From a checkpoint of a small transformer trained on Wikipedia.
Size: 12 heads of 64 (4 for keys and values), MLP 3072 quick GELU.
Architecture: RMSNorm before each block, rotary positions, biases on query, key and value, tied embeddings.
Training: a variant of Adam for these matrices, 904M tokens.
Each number is 128 + 32 x the weight over its row's rms, rounded and kept within 0 to 255. Layers, rows and columns count from 0. Numbers have three digits each. The size before them is the row's rms in percent of the matrix's.

# o: layer 4 attention output (transposed), 768x768, rms 0.0266, rows 48-63,112-127,175-191, columns 704-767
# v: layer 4 attention value, 256x768, rms 0.0268, rows 48-63, columns 704-767
# q: layer 4 attention query, 768x768, rms 0.033, rows 192-225,256-289,320-353, columns 704-767
# k: layer 4 attention key, 256x768, rms 0.0317, rows 64-96, columns 704-767
o175 089:155150107129133144153180101120173114099117179137089112163128115090143136080162097139101127087164141133133061145150096116092130154159135113107060088147158153066154111126104086193126135149141123
v48 099:167132155105112126124160102121130083147109089105120124105187134104150166141124129102143140163138145089231168094107168146137110109111140118160111163104164131112126125109098121190103153152168139
o48 102:136158181111109147080075183119164144070103114122108127139168171068131157113107146154116167148147126128105175180148172141089120139119135158046086107143174134115098114112075164144098110134038118
o112 097:094080088148102154145143163153076107145204105136121161136166117124085122149099084162116080088043077098126119127094100129176129130174133109115199172100144100078092143148142089103158129115098166
o176 099:140138120151097189126108140122120191102107118121142166158143169122119123133127126119062136092132160161104124148133120152145095138092152157113151117179113149141099142039078204118140111162136092
v49 089:164145094151133161178164151151084148100039102163131086111170099170150116155095115137141167136157111109110145137149148102136129110038157136122106175117126138134183155126102090131153155145087112
o49 101:103171096102130109137139112120123118123140094174119103120160118160099112164122144120131132110143124166107060131124094123175133088092136139098155143181141161102133096134118105196087148127157174
o113 102:146119151097132166146133132089187118106145137159152156151171137115167160085162167121093129088142051151118136142130111086114129110155142158161124086131155116150096123170143100117134140127110113
o177 089:136111141086117126103144128127120075144135140149081116156163136158143187094150100127132100092122102148092107118128086114136136152143146148086133168121141118102091094162097087166068149140130197
v50 104:063134088124095153106088152155126160131125139175148182125123133131061077100103080090114127127139176133083121171117145142149137132085076177188142163141164110084113086170128207089173133128088092
o50 110:118208156162111103148110092135071082121160137110117121064100091141097146067089086128157147162137096106213141146131115156078146149165134093136135141115125128143168146112124165066149075184129179
o114 075:108142121086165105047156159106167153105128155117150120168114110150182157109140192124121159157125095151134167140158091155126152124115109157136100081133089116195126131116116138157134118073168172
o178 093:094159139141119166156134128115140123137157142100062155073115117116090148120080125169138170164128088082217162094100136160139136126154098124090138185123111095148109158116159125059161111162132140
v51 095:136149137118116130130169105126118117173190140162159112076117130131135158135144100138144134158141107148165200147125082117077112097080124180128133095131120110188168111062179068135141141134098173
o51 105:096125141149165133154066113154130129179158142077166114135092113112105147090130169166141161104144108071139156115087108132088154109076159122106120163160159083172103113112132137043116076131073172
o115 096:177112086198101137155177117121097138112138090129105126131130113159122063147124063135167103132078151078135145123126123144113099099147112123189119162134137172078112189180131164088159097133168072
o179 087:123165136146145127093061129154120144163180132130131144145123140124184112128150237122159179093141107147136153060104125102151157116121121174164105135148124102161084126119071121075149049104093139
v52 092:136123097081158133058124104117128093114137184149089117131126118096138135139069096129133139121097100119098146157111139094134130100156075150049106141156074132153110108152102108168134108099098125
o52 104:163092118146112131133085180189106143133118114071103074146129086078136137112145073127133089154138128136122174138129096111110135157165139142185158113152111185126101126113155136038139110157090108
o116 102:127127123109104085109144165126155138157109095080139104133092136110198138104161119100157157088145129143105139135182154160170145151100175130118078117164091101139137134133125134107146117150153201
o180 078:085114104145084149148170117168132153105139117082146151129169131128139136159152082101133128095134094146096172116116063138154145127142105171190156056155109174180089171093089178018109134146107103
v53 104:186107121186166135146144123108131060107142124140150167125079168143128161145152121131075152111153192097109122099137158124104140057094127098063118109174099078138167157143140077086069231135148097
o53 110:109137112120126141160082104170093139137111090119088103179136112117108154091136143127118137088126145066140162100069132137085132083123148124145146125104104138120105104143189165119170194142079143
o117 109:118151155085140104118165091100120171097118149204133130080121117105137084191171169083181155122139123106155136106115110121106137132104101151173093085153160145168128104155103140170132091107151096
o181 093:112089141163076129131115106194082118113085076129090066174197145171142143089124182129101125103118115108104144099067143110087146118111106121130067132132150163111099081109187147173174128119077147
v54 091:166104084119165170165111163117111092140120147116126148101141123119165095105121114170104131108145187106130133156126139148149071170120113140165136118083166098088090117096125141132070106121157086
o54 101:150120112073130140113100119127132124085132169105123119181141135105098169152151148124101167130114123145126123144181138123128077161113171124136123090143041114099102128113105138131098154119135123
o118 102:096099145175104161132159114164104111106166106140112086132150141136105095141102053139139107127079127122136100125128119107185098112152117115093135176155165154072146082136115176108134170138127125
o182 086:189087117155087153121098109118161096104144144098159116142112145110146200135132066098155118125113117135114100103223121139121070112162181151169143109119082136106089121136112126119120143156147134
v55 095:137108170174124061155120145116094078058199175146119123131118123110131152143138188147179095189096123157162132104133082149099169131101096138079144074066088091121102099135128125079189166106111089
o55 106:152087126172166090101125177131115110130126118087157170081092093152131154173136125157148166134137143129161086072131102137113134119113132096114097147163177113139109107074161146178150128151157152
o119 108:178149122092112121148113166172145158136098104101171101169086087124183131135102045074136118085140104128096160133208188105157121122089156124139158147134076174103168150104151155144119146156145170
o183 084:095161090087107144155108170116124171112066125117143159152116144141129121159155161145086118087116125190108116140147153115161121127101138171129093132168120093149106158095170125165110134122172152
v56 101:171130103111139087128138130115127156151157077117105135027172134100114174131143185063164163125152109134155230114163101144127116068084150137099135113130127167093129119058146235153035125104183086
o56 115:119130113046153111124126115123173148117171097113059154180105150133115150113190201148150140114168136099058138119119124141074120075083138162109084112127094091123161124164094167113155145180116189
o120 094:137114091161121126090093071140111129121091151087125130068110094155146095196126113104085151099112139108150139103116100127101130167114071142179138110143166144224111098177109102116179095120136097
o184 091:083163117111208142077128101121107132096166142123090092138117153122145149085185156125119138103156171141096086157126120071101113104149158111149109121162085119146134096096145104201141142148130192
v57 091:117093100109190144101177134148121174115161084121102056094107200089174142124079173131147141124122195095183142103122168104123109090125181164087110093148041152089101126144154139076069100083147147
o57 105:189146080144119116116219141127134134088076077121104112176130139066120144141129103123123177138174100178116144097081124073161111173087105125129121110098105116124155129098123102186129102104119105
o121 092:107160114159131116163088107140029121171176169176122163102144115150076052160175106166176118114113120093137066139081102109122127165183150060121156172094133092124128125149196145093124132122092141
o185 089:109148106165117135104132138137147164095088056116160132165075157101087093150147124089117159160166156126153134114117104057166079139089130119124110144150121127157148072076107169124160112112088077
v58 101:172138160140170132057136088114110155126137151080093101180159090143105127154174115102138141123161129173166135091123123159105094136115125076093134104170115108181109083130126139137140061163129181
o58 108:113116138144174104115080178154096129151108153150139088137179111134131128118174147130120185085161140090150051151108164129139155154070150102119132166176118133091092115130127122154109182135099175
o122 087:122156127122089145158194075163130140137100068090154118076106101086154157101097127108123131143174120176104123126127116078096111127194130133215117228095116155089108105128154088085143118168096121
o186 089:110147128101145124096121143092127155150119167093160091127075148115123104153134186158093143108152208144101057122138119157140094145053186166138134117144088123123109145128126173174154139127142079
v59 094:142157176192072196165147099157168104169088124203161178088137085124179134136153129130068132092169146102079095147131106112102126159165109130187164118131168077212165133140065166177145171098077111
o59 106:101191173161146077123136126129127154140047126159100092132145118098147131136121093083119098169121142115075118156135110096129078150183147139117088109124173160169155147131083149118107143140155089
o123 093:142118140125138170173114132131156099052153119175139089151143135173064105108110116144145158136127129158173106093098167144124135097115133138100096152156143159092135157115159142118140153127135085
o187 090:170127208147145091072113132099158068150111119145093132048195154144152162145136094096167152179121081136161115119136149135088160148132160136072140097117155123137124118162116124106067173140133096
v60 100:113129126175112106120118188120131104137063122130103087151120150136134112145045114139110145127091119158158155129108145132161177126135099112165113143101106064189107101132051132211112215123109136
o60 112:162111178092153085185090181169117139111123189156159156142143088119112178142123125096140149178103100138098137101130122133122079101098145139153109128113154145192109096111136175098146141115132114
o124 113:092115113088162208099148079152151158126173164134110165105157112148132159087159191148088148122149106170124124158092071142105172122175084125121139089135157101100086102123132072107104083151111125
o188 087:155111131118070138178133126137122106101147108086117145126171167119139189149109163175130129137121109161119111110130145118168051095102134137121121117147128183129106132099095129023206146105093149
v61 098:150117148128102142122138175140144082137123117190141131133048159125135133104120132144084115121141173146069139154176162121147097113145142083095142165102113141141139144131153068095163116137157131
o61 110:177135127191196080099095093145168076151170170089186106102100091094078153151116140142116090181116151148166120126096122134093130131114179105144127125108123142190075127117103151127102139118127137
o125 099:090171145107100158143101176140102162137162113112115117136174148137134158140160156143166158168147093158163192194085118123121132145179075143109072158131133133124169173172148120090136098113051141
o189 091:115157138148162153160113108180117093084143121121142088100116128098140169169110078122139097135114130094140166127148149106074129100161112149194102129101116101159130084146149098148053155077139105
v62 092:139129094087092140114106161118136204110042149163108064122187115138155082147183106102172116146156108096116047132136106097185091116099126139004104116154096162167138116131080164148082133093096143
o62 107:082115098162133146102191080187136130138119164143174042112131169146150049149178130096150087070127127108096142148121096172135111102112169191174134171108116155141134104138117087127088087156127142
o126 078:142088129165170130104093129087117105111102143052105201183111081168120177126056124143096131129133130173148184075152119086061127122067111082133155188147130122070130187088205103146145115158128100
o190 079:168146128167111115104174095168097130105114094179162155150112130126109107137131146097082132096139125142104174115102129191182154154187193136216119153088143187147115100127132130131117081114134137
v63 094:111136133148132071118138154131131058142142141159096143073125129143113097163172130130099109140104120115095159138103186128106117149182144156124109122117087111085138124193116148114161114140113169
o63 100:173131158139155119124111109165114148151143107140140092127126138161105152124119149069158075141136159154206140168119127108122150108136148127117157202144099094144163119134153170080118160109103136
o127 100:097153097079144109062127146147147157140122119105138152128147100121168176108147171119133151158138090160114174191204085134110148173136138129152092158155130110155133165131128091158111098136136187
o191 085:171092161148087090095072108145116165091094095101138143121122140101137156147116174083130116134150158098156126143122098143159088123127132114116087106183138130129092132082097149154108106090111124
q192 112:140152192090156074188198137108121112166155080114086180115131231184083204145146147141141122137120118142165134134108140153171118168139089139161101095097156112146094183195180157101158130152134092
q256 074:106156086174110204119135108102137161130114172236162142149128163156106134087096129132202190109154170160115135150124205166058126171103123122230106074117155090099119096186139149152133124129104150
q320 085:129094151169137067132125073117073081158094158081140109151162132126095124159112110090152176147167162106113109094129137151130135093098092151132153086061131114090099131182159109169066115165148163
k64 104:111130092141189079090106098188099125112135130178151110091141066097096119135127126111116131143141159133071109140187074104087172144114177145169154186084116207118142103136152071107105187152148149
q193 090:143157102121148117193161114133118093128158085127163129133131178117115112164150134137113099159132133138151103136084135191131138131116085173204140148121142121122119150174203158185099101174157059
q257 069:099156098149138138151144136131119149136147115226116146104124152125149099117104131105135170125107154130147129157155213205109148172122122110147138063082165142128102116173105125101158156142151168
q321 075:125117171130122098103082128095100112163082140150078153074116144110134138141108142138164126115112117134147077110118106129107153076136114132122160131138116168000072141200146131146114150148114127
k65 088:148150111106101096085106142197176097091093140117043158088140128131125133114129147086079173129151103086115126160105158107092120167140122101039123170070135131159084138140178109140140160143074204
q194 093:087143105134102114081086130153217114112131108104174108104141154145078098241121116155141107122141088166146152162102156149131137160149103125130119146129143145144120136119135167214134063108106140
q258 072:105131070186165172104173111082084122135171163186120202165089090114113130067121145099136127106144148058169092067114130194143143109152147092132134101129156173153123123142084124107138151093116187
q322 075:082075098159111074193174129131071094108158146117182093148167151173087082108088130144134129146163080146124131074058244130121152086134072143098147121084173139059087133125165153120110076120166095
k66 083:105142094176133078136111115115111124113127115091160155094138099177114114111138162114066138105070143112110192132107163116091141135146145117045124121148110091132102132150159086141160187146117161
q195 117:157119183096091134102069177153146118111072160098139118139155109143100062125168127141119100115133145177138110085150117084202135157141205131074069089235155157139147150060084106176190122111121100
q259 084:121123083073116144146117144135141165150132156116091147190172099137117129191129117088138130141165101084157069134110109147129062178190176109176138167121181146173146128081122085109148145166136072
q323 082:133135125085174116105139123133164201094236148131133180110098159116180125119150096090170150094109149066101131065165111115078110111063153092164129166161130145201179126120128138113154133136156102
k67 101:115137106146103156156089109170106139156139072118109149144139116119102171098121121157113074082090194129114163131127134191115162064071114099126180103090042101092133147136121188133120166087139105
q196 095:083166134137134165181171109144096100120192120115132163103116095113097094128126134085137150108172103156081137148107152170068167116127127118216129189091147112114130122144148144136073182115116136
q260 078:151114099085180083151155163136085181114128144096092190103106098090125136084110098154078053109178130165075147125144152137123117126134102074124175115174166182093142147141139168135139148137174160
q324 080:096135138108174154156133110165136053162122167088129154178125059157137132119098169117125100116152093207105158146126116118112111148120099082179175094119103135144097140199129175162103158142157100
k68 075:129131133074104151161115124124186132125085119067124180104082155171154128095110145109128139076098028164101133083105121133144101145136124180117104128089105086146116130143088151134114124158114098
q197 115:126113107150092123174193099082059116141138126183107154146138131109064152104103125141141150178144087110151140126114136123140107089105071189205140180129099143121158139161144110096116149132199090
q261 074:171135173100073062124120123139137129132133137111106098065138142112158159107121148128130152150102122169090131114135115117139149069135145218093134174097092127132147140096163149108174098099115122
q325 072:183146115113164217150101146202088110066078118092133114051136102119172191143154142083135144120110198144087157101199085108151118110091151087087113128126039091139141138111209090150177168119078183
k69 087:121143177155132120124114136133124126133169101128121062146088106135102154140136092153140068133151146118124139123144129147171099179099108071163080046108163106123154129130148150060132116109088109
q198 117:137165106067173141106094159174145126120134110082103134159140133102180101117167155047068145118119194164140156111147160132122137122129213095102134107103130150147132103121096064150103144132120153
q262 080:110120167141093145109176121133170125104101176146118157064148088095164146113077125167117168105112095091196092177115134162177101170158110128113121119132097129163126078130100093116117148118161067
q326 069:164085130135133098078126212114199148111151161148111140165089147140102150152185115130114217158178163131109094120102122115079075162099171110133132146088106085094167128118129128101142118198132153
k70 091:078109104113095107192128111121135142153081162113137170140097141117120112104136199073130138110143183100088119122148152106114185099157168153121133183124093121188126089164156121119133139109184162
q199 111:159139160209113130085176121128171137142112100140160099027126153128158126149147157161129096123122103114189136150140131130172143122104098162142105070141186114130125126126189161127139071118150123
q263 092:103144071108185148111115049153069139155135152115099129158133144149096113140107088141104112119142151126128141148130125089142126114117124160197130163086173150143112100145112170130164105128111125
q327 095:128091138178141051181166083119131155175156161123081151117158111148127155092111113174150117138088041125116140131105181115100156141148050124133128105145150205145127146133175199109031134086154120
k71 091:188180114144135155153169116129149108083084096144090104124134123135182125162111176079124163181129137164163180135124130110099124131176160148085197161083171127149113142118138093177089158113138140
q200 097:153197118141141159080159138207221106148094131117112112094116140124218130195161149075060135077173168125086166152181152105176157153126145114080125064100183098126106129150108108127114104092116155
q264 092:137130074158188145188150114089145114193104124142119200120099068075141145118091091197112084116140112123148102191092142131137125148150110095146161078105165120141089125129104117113134119100117130
q328 087:178121145088127125111099178130114130138148175202097135133126144122119114121113135100107104126130151129102109112087140092109142152074077151159141122119193161065111104158154188209106160128153140
k72 074:158164134110148142154143149132123110180119138133128143096084166106120090148166131108109177141138123171133130147089193158067088133112136153133171153140130095152159163119188160141099129154132100
q201 112:111129180160122164162151059164087112146176103142116143118149101121128162148087130123108120114183114163094092127131119145072207092143087161138115172052115084151105076203144091153159198122174093
q265 092:109093105077184128134206123075099115117133139090119097134111102168075121121146072132165169102145105145132166125172121078131149130117115063100151141169162119137099160117162093117114161192117149
q329 104:095115176132075108116104126182169101089094168154146162043177127095142124095176163178137120107156109171115136170137185083121141116166170136140112111178133180104066131098137167126098136179138114
k73 119:141110146130116130104035136103116129114168117127147154161077151128141093166155086178097132093078186139144147165126123126121156166143101158160093097183087132105185109097148220145165147131120075
q202 113:133157100121152147110152150157190163145157139083122036113149080144166098074121109126103063110092133105160147158115155122139147161131170076044106058132129154163148135091142184130157066112107134
q266 105:109124119129150207161110148173143100212151174164102195147122087100183103130110142114089108126105131138180140173154153128178156178135068169115131070106109162109123108132138124093182165060118101
q330 107:151076168115129121150168129073133186186091178182091169134141168177129159130044108140105121122110145102112098112097119072182143139098071176102108120079193130082131150107180117117074154162157087
k74 111:171107125130175132104140136097140162184117156110093119169139118134131130110128104144160151061108137097154116136102132117103114146141136089167182124103137109172089106065154098127152066134123152
q203 110:137167101133152132121124168176207126132119133131153085116132140130182135158142164128067146094114164156123145190148161129215110149125138110058152080091145104129099124128131153126174061121142135
q267 090:159134164131139142150129104095172148180110160180100199150085102113172100119085129112087064130100181091136084173115112158167099139140087129126150080086145145148095102135132124100126135105154130
q331 085:133085106147143062158144137098095145175098133152095105128135102123141110138131093086126160127104091141117154115114183093107152120049127154087178137121186130071155137145146135165145109119185139
k75 072:146145150151087134096113128169124090185141074104103189143068163110094129093117126094160195160139115117140099149073137174131110155149103135197142165153112149133122087142160126101086098136127095
q204 106:099140156106091157124134095124128139090186125130132218166190133159178120124085129083117147182145110104106073120074136151048171109101084128151102183062118119146105067153131131127061095064108159
q268 100:157133123100112121088180120086119116071140132107111082114086122105092136116136102092119118131118150144163125138107084070102112104109138075119099146159126155133090144090240101138106158159108182
q332 123:094175143123119098105063107163120099080169102131121118020181119097131149154176159140119149107138097203151153190114159144139092133186174142111118142193107114110092134150155112169107123159123088
k76 113:095138096099136051143134092146136124129087166155133152126172124107071124158166110132113122089134103175118105111074126102110138136114145139086127089193123132072188205139118151162116124163105109
q205 098:131123136149144135157146097088124164121156160109141092078090120159032117101138082131093096123113108067146127152135106145169096130101133120116110130174145188163192169101145147098137190139157110
q269 090:159132126145096107086141133087126121214097159094098164099134146100117152167109153155126156086118054111131156116107172091128153171124103140163125121156067148107129117171142099150129091089201138
q333 072:176070150072119103183201129186139117153124180170080092118186133157177130060171124141165116113134196129128140196105184111110088122153093146155154099127187138096081082097148129149147119127148136
k77 107:127107125130166148164132141079097149161090188188161157147151074112146153096102136133167082104125123108135154151168157171200146144094179102071119091126166124127180137108156124187167139132120146
q206 109:095108118138078129170131153139141135091164180137155129164134107102159120098161145127078134076081149166171145094132109123072149181124106106086146141053108059160109126113159134074100076142108190
q270 105:137134154133168131157091150108130105150126168168174199137132119102164097137099136115109147140118133078088083159140161146099128133120078139107173117061094146113144097142131138054132146108132118
q334 098:126169061117184085103105107058108161128122102088129097153136124099133120143188105118158163169117147093182170173148111122136157141085160126155120157109107163156126156167103132103094090091178117
k78 088:153089177128168077104148140080111122137144168157135161150131137115114123112183115129140163130122133045120143119074099111073064135113129118184144122112133084160087071166143149115183111103119100
q207 103:146104159119174106087130136129148170142088101169134122152131115143104072118095117136083087124085133152132150122073176142148117091094154168084163115100108112114170150107094209151139022169085098
q271 115:143155095108142104158213141110124157082151105145128165099069186123145163093101172189128138134118154090126188129117120126106186091126125152118103138170100126156104138165191177101155098067140133
q335 105:142140060225110105117137090117152139144042154169098126144115091104151140138100142124173088145092125060106135113114111082175113115100066143119108109108121148168124131117131128105113172087130161
k79 114:144136125090124151124146129174123099087106098105090125121149160158120114124119150109135155131161026198155124163118166057096120130109129132096176190114143180080126199118117107101139090122142126
q208 098:108148162122132139137159160199194117130102130089169116098127148135157089128137185097157089106147110139131151139124191151136194158131164083097160079045121158187116140171124144104110121147122141
q272 091:096132123160167127139100129137131117123110127200171174165144147121121128123086104142105127160148158091147109155101148120149104121121098137157191154089125111100101062092082104092140132126112086
q336 104:109120157154142062166119190101172136142112107146119134180075159136114118137074131124125134093124137135122124087161158161152131158083106124107189170088147143088142148161129119087168074160166159
k80 076:126173074173119160109196090080113156162183120137145116182111191108070130100139098142145170177137160095106120096090145132160107131149098116142197147163125121149144076152090157087089131176136120
q209 101:144160079126109179142073144150175077102141102103096110091109140111163193198082128081068110086137168180110096110156138169146142143118120085116110067155140092091133137170204130114195199095108159
q273 111:099078167112171147148124167076176136178119110142154153127105119136124123130150120128075056078098117067140088128115104156133081088079143137119151098109121183117145127110068131081097128189124185
q337 105:160134099135115136119128133104175151110125076122116104176117177131122103151098135099059154116149092160070094053129124167081130140195195110091139205130142131117140131122135092134095156081155166
k81 113:074108134107130224097111132173116115130153129110165131137063175204126143139090128094165181139107179175125118140132139195169082135092150080163157145138111203088150119149090127101079137119116142
q210 098:149088135130133126099084132070103176163111126154134144137143137095117119093097103179122125141071133118165085129122102145095125106099109165166081154176105145146150121129156127176144146096109147
q274 107:158086143096122101091160123084105138105108109095107122101090125096094140129173145148130138131124095139098140153119162091159179115114102157132096105139086138137124212155180134151119074102140162
q338 095:133131079103107051091158115126070110163095108157090119115169132099170130102162151130130140143135098127120182224126172083146162124161064177140100121138099125143148095135165127165140115099122149
k82 079:129110153093182106167152145145179072099025138116133122100119097137146129091115104156125048091164124096133163133160123096159162098154150137120114094108105121146131147105107156137168104098141162
q211 109:131108147091116153176178091070104107190139113186045120075118132120124141170078092176118134132178178118114080101140111115165160146110092125150070107178156140107124119153149136183132154096208087
q275 101:139119156087114138100168162141135101143105133161140128103107148081152126136123136134126131093099068072118170079149108153134151157090089151135079066133156169133133173173129138081144120184163109
q339 115:136098126067111137154136125150102112170111159181134080092156100170114145150109142139139144162151064150131135127110117111140147125112150095106181119119178128129115150150128191079139101120168120
k83 115:126087159080183105102123098143162130132045184104213134117153108121138149124117109146093126117195114134121133162118145131150202150138151137125146138109121165122153160138163148156141147173156156
q212 096:085152101119115148117170148102074128096110164163127068160150159154100134083139121175105080076123141086109156143107114149114134078101114198114124158130150115171173131110127157124078162114095114
q276 095:142113141107110200133084141137144129114156074114140116138197095131145135097119155099121126115122085176152112180111124132141107117171228186101139170135137151138086122135098152151071151136166167
q340 099:112098172130147110114106182146102158108111127088169070077147125101139171095162156137147139158109170132149185115183121102106095125130132137147088144183085140149114182144093119149133163092147182
k84 126:146148158123086122109111171131117145143110126097108146156122138096177105137141091119107171116163110069187114119086088156161110149192151115138105155070116142181072079108129122129095143153101161
q213 095:101139117167125100137143147134154098144093124136152099119124139116131146162170125185137141163102129157164118143117153128196098117119091129112155118140161114174157092101055116134184107115112184
q277 115:122103112178076163136073106090083159137136089160136127109144130168062174127098106155175139156146126096162093088104122148086108132095147152111132122153136097154127130141093146093130114144091124
q341 115:152079162127128109118115145075143125077146149088150144130071138132147115157132131137182160149103158109106117104147116123176106149098117085098081180140110125089145165157190136047151119117103167
k85 106:149091156119135051051162153109123144090149144201087120124111138167075119110147091126171190177186089158121091178155174077056180131133167139144120168130122122126131105174126133166119159144144156
q214 106:109118179141156163135145136073119108111152079199121132042117108149167125150060115100171125132152105125151140114145146161059180109150116125079148195138186117147163121169129128126117100115107141
q278 117:120138198098147082128114105114069115161176142135122096097100134136144035140104156122105118108119184140138079102138187086123167156161120067114147128157082126093125050111208079121132162166138158
q342 092:152079201111125135123116128095124140088127132119108177143090149186107096158136137176147089065104114129120083084102102126151130105082121122129141085130143132104082139099182118079165097153137116
k86 120:129100181105168130120116117102122087109083086120156113133129069142066128171090061136162141158113120166122077109119119088125181131081163083137175136182088125156079137134150139113124140140103137
q215 099:140136129179128151175146126052145086123116118159135077094131152142113119152152142131105113140151134105133133086109120120140155109120129161181120080195153228108156152130157121131119173129095174
q279 111:107138106187086150091077147152109130100115107103118083090151129156077126145194160135118135102149077180144110174093083125099143128134162190101194160094089106190084042128107073155094135151127128
q343 091:134114159081125094086127101142138163089116110137104150074158167146138122170123111194112091082105153144168118139119113125123121128124161116112174121146103111120099125148165143075128078178110100
k87 092:163120170140111141074142123096134169098118176143127109147161100115132136054145101102143185122160157099129144113166107145144180147137173089174149154082122135130163118121070122176098130190092151
q216 094:108119126098107160131157092120046110070157150133137213120134119133135123065170144099120109184194144112113102076110130066113187158144121131120088090079133122132169156173115102170077124088099069
q280 132:190108122200118153098081135125202177107112071130178140185091120137049133155173074067090151125122101133102097128077127104084087119125163162130113135116123096169116104120119077112102135126149113
q344 116:134138148127185092069008133137147126149167147108096168160115171089125098130154102152101128151139153140186157167134107122106155091122174172113134135121113103152106079138133142194115158108136095
k88 140:140154071127157138075110125129135180142162090135113060180133141150100167171122064121115184127115103188146167175129150137128131091099132147106121125128113087123088158115105121152122179116170074
q217 102:158118031170152122127100112133072087179098140150156110174161142103134212119185120173096114147119170069167090165150095151197093166145114126076109134088139111120121108099175114157098130153133102
q281 107:151122092122143169114136096087123158137112123151119094149149141138253159127105109100156118150134163106112165111185096138099111108112111125124092084125171117129181162104091165137120197114112090
q345 093:092137064161133134136150131125093138130136125094145085121143089102139163127152139105120187138136156073134134097145161129150053103111113137133088150162126152113163181152066102123079155141146145
k89 110:112088126152107122125089121172094174147122102108092171087135153194178120160091167121090120136176146123154161074106045146112097073174146183160083137110164152146138180129124101151130132162155126
q218 107:080156101118129124121163114105146130086130077122143145154141134143113096104124118085153143127128119124152141130114128149116170024114147122154137135109132153150160147090105129137137115130129166
q282 122:100118072118152185125134090113092078123094156073163216106075120168018125125069104145124114146111190069125156186099087153129151093128133158100144120171120132130105119142151136152119090174123130
q346 094:108098148106098120106123107156130101164106091155122164086088135181113128128105122145156102140122120179099137167099112161096163132146109147157205144126134061132102140140134136129155109105120121
k90 112:139111130131141094064095109147121110153161115168077129122107143089078164061118076126206141131129151154120180123138151123053124149086156089148195124143100109094127138152129163065114137194130109
q219 086:137099106076149070057123157110165207184111137137134116163140129124166159156079137129102130124089138121142185088176137167126088164124167074061179102074153087123115138127113169108138119171102193
q283 111:107143187093154101141191142108120094113125128113127163150109139092165137111094129159165121151115153093105160090191147107141123127150110073156081096167178133091134186124154134102199105111105132
q347 107:154138167134105152221182103115099062108132092113121124068125117144082130156106141092116136118112103108127080054116118148158134154137115109079113117132150136077149123103219091119163147155083108
k91 096:113127083113140112206145144137150065123153109125153146082102127128125097135115145122145090079095088113126121094138141137091099142141073126122085120136134117119117148105181143099133063095155131
q220 095:145118119140110112087149110188174094191122139129081164117113114130067173165102139124086110092107126120131078094129086120099101181103141101164123151148145078111119129146151162103097131123125108
q284 114:155091179083188071143173146115134124180135127164140110158113137119141098154091117189164104130111092099066115062154147097124097124114067077178065068109192142068182174129123184097156136098131178
q348 106:131151116114126165222149138176161078163125116182149086138069114100148111091105130057086127136131139134089130075142119148091153140156126122073134154155178103080199102132096090170108143103120175
k92 101:096172139134103115213108124163176096121140060140143167104090124125138118144062167110101052119111135145163117110128157133163131189158082129067132087108189136103119116119162154126137138057137168
q221 109:098060119051131082154141135080173158139134131193158132152148111186092156163096118131144119157158110085128109111121105111113160115132117107141139158142133135143098137130144193122135079109173111
q285 112:169133158092135110084160169168172097144160143116139145195133118109149069182106105116129089084099124080077118076140132136144174151106078105112128104076193120115151129136202134109150191154134094
q349 104:120115163126145149143143084137113098136101126189117165143102110163119123138093139141125065114109124132100106114052083152090155114115116127100170104095160070069109105097161140146149124137149065
k93 131:165162126166141085153124100137191127089101110153121120088147106107130135163100108133110095116127091125082103083124102138155163188085116129166098104138124067109101168138158161136152110109120094
q222 100:085111097129148114107136179100201147142118157137126108126115139114157117130155097164149095127092098133084160108088121135118052157073140105091168106160188079124138131102133152124163142124130149
q286 125:132123184138160117120112162111162157063101102159159220181071162114122169121090096118113164128080128136166147150113121143093140161110181134089088151141147149114045167149127147126127098139136136
q350 092:124101194151136114146104084141171109080155167084142097138115149145091133156101163168177121166086158097117117096116092157144124121079078098075115104144161153147096145143142144065134100153064119
k94 122:086141099135154067136172158146152070133112118068159085154121161138163135120082111127139125106113090117113102109104129122038156142103075084155088124080090159173100145137177146123141166150119155
q223 103:082162128110127145140076122140115133016128131122127088116127053118139090092109194058159134104122104109137160157136150131132139089123149177136161155127116136120127125156147143098073122176147147
q287 130:121113150104104158099108071157094117131111130061156067089170126150182075100119121122142101151154230107095133138122115165149098084145180138069112140126138140176140119114080177209127138137156083
q351 105:125115147131107068160124128108059149123127094120131132103156122133111116110127153110076139123114119126122125085091165091136112129138187127187101113125058168169113180160138129132087136125173156
k95 141:118058100118109054141144115097100109140151046078152150146097147114092146128179143093123181176112211129188158089056118143096139072143150154149105172196113157161104146105140104125082108139115056
q224 106:133152124170138152177158054155062112097086114146082151094121128117110144101103108117139136114141159072126116143107125108123137056120123126214133141102128139114193101169181138082124140119131115
q288 072:154157106103140135125101116123175110130109145154090142147086162086137122113097134106107023082150112038102151164120194071116205130118147150176123121145186124114080132148143173185129075166145132
q352 089:094160166088159157120045111121203097207073150159179112137124085118115112151128116162029100056113121217085188134113102152126159176125134144115136096089100079106083088067116149196158172133155133
k96 093:189106140153139141084132143156149129090129166128070154104160112165102108119131136149055152161137098111119137154096143101135139186077168126091098156073150161119123121133137154115144183117075135
q225 117:101107127151172125205164091110054082111089121174080130142140127090106143095102139099149141179169118078123122131109122082097154067132155147208128152062103142114145092148175182125146136105129085
q289 071:162085076122115155131067148158115096042143125149086121074096114067143161144070127110091061100092092127109143066129099065138167145142075136118113188080113123099170201066179193124118133095112167
q353 081:072153160092205159148044169167173100174151129138121132146187108126058090144118167153043084084137155145113189169097130117112164170112070160138127070138164109133123137130106130117089145138120131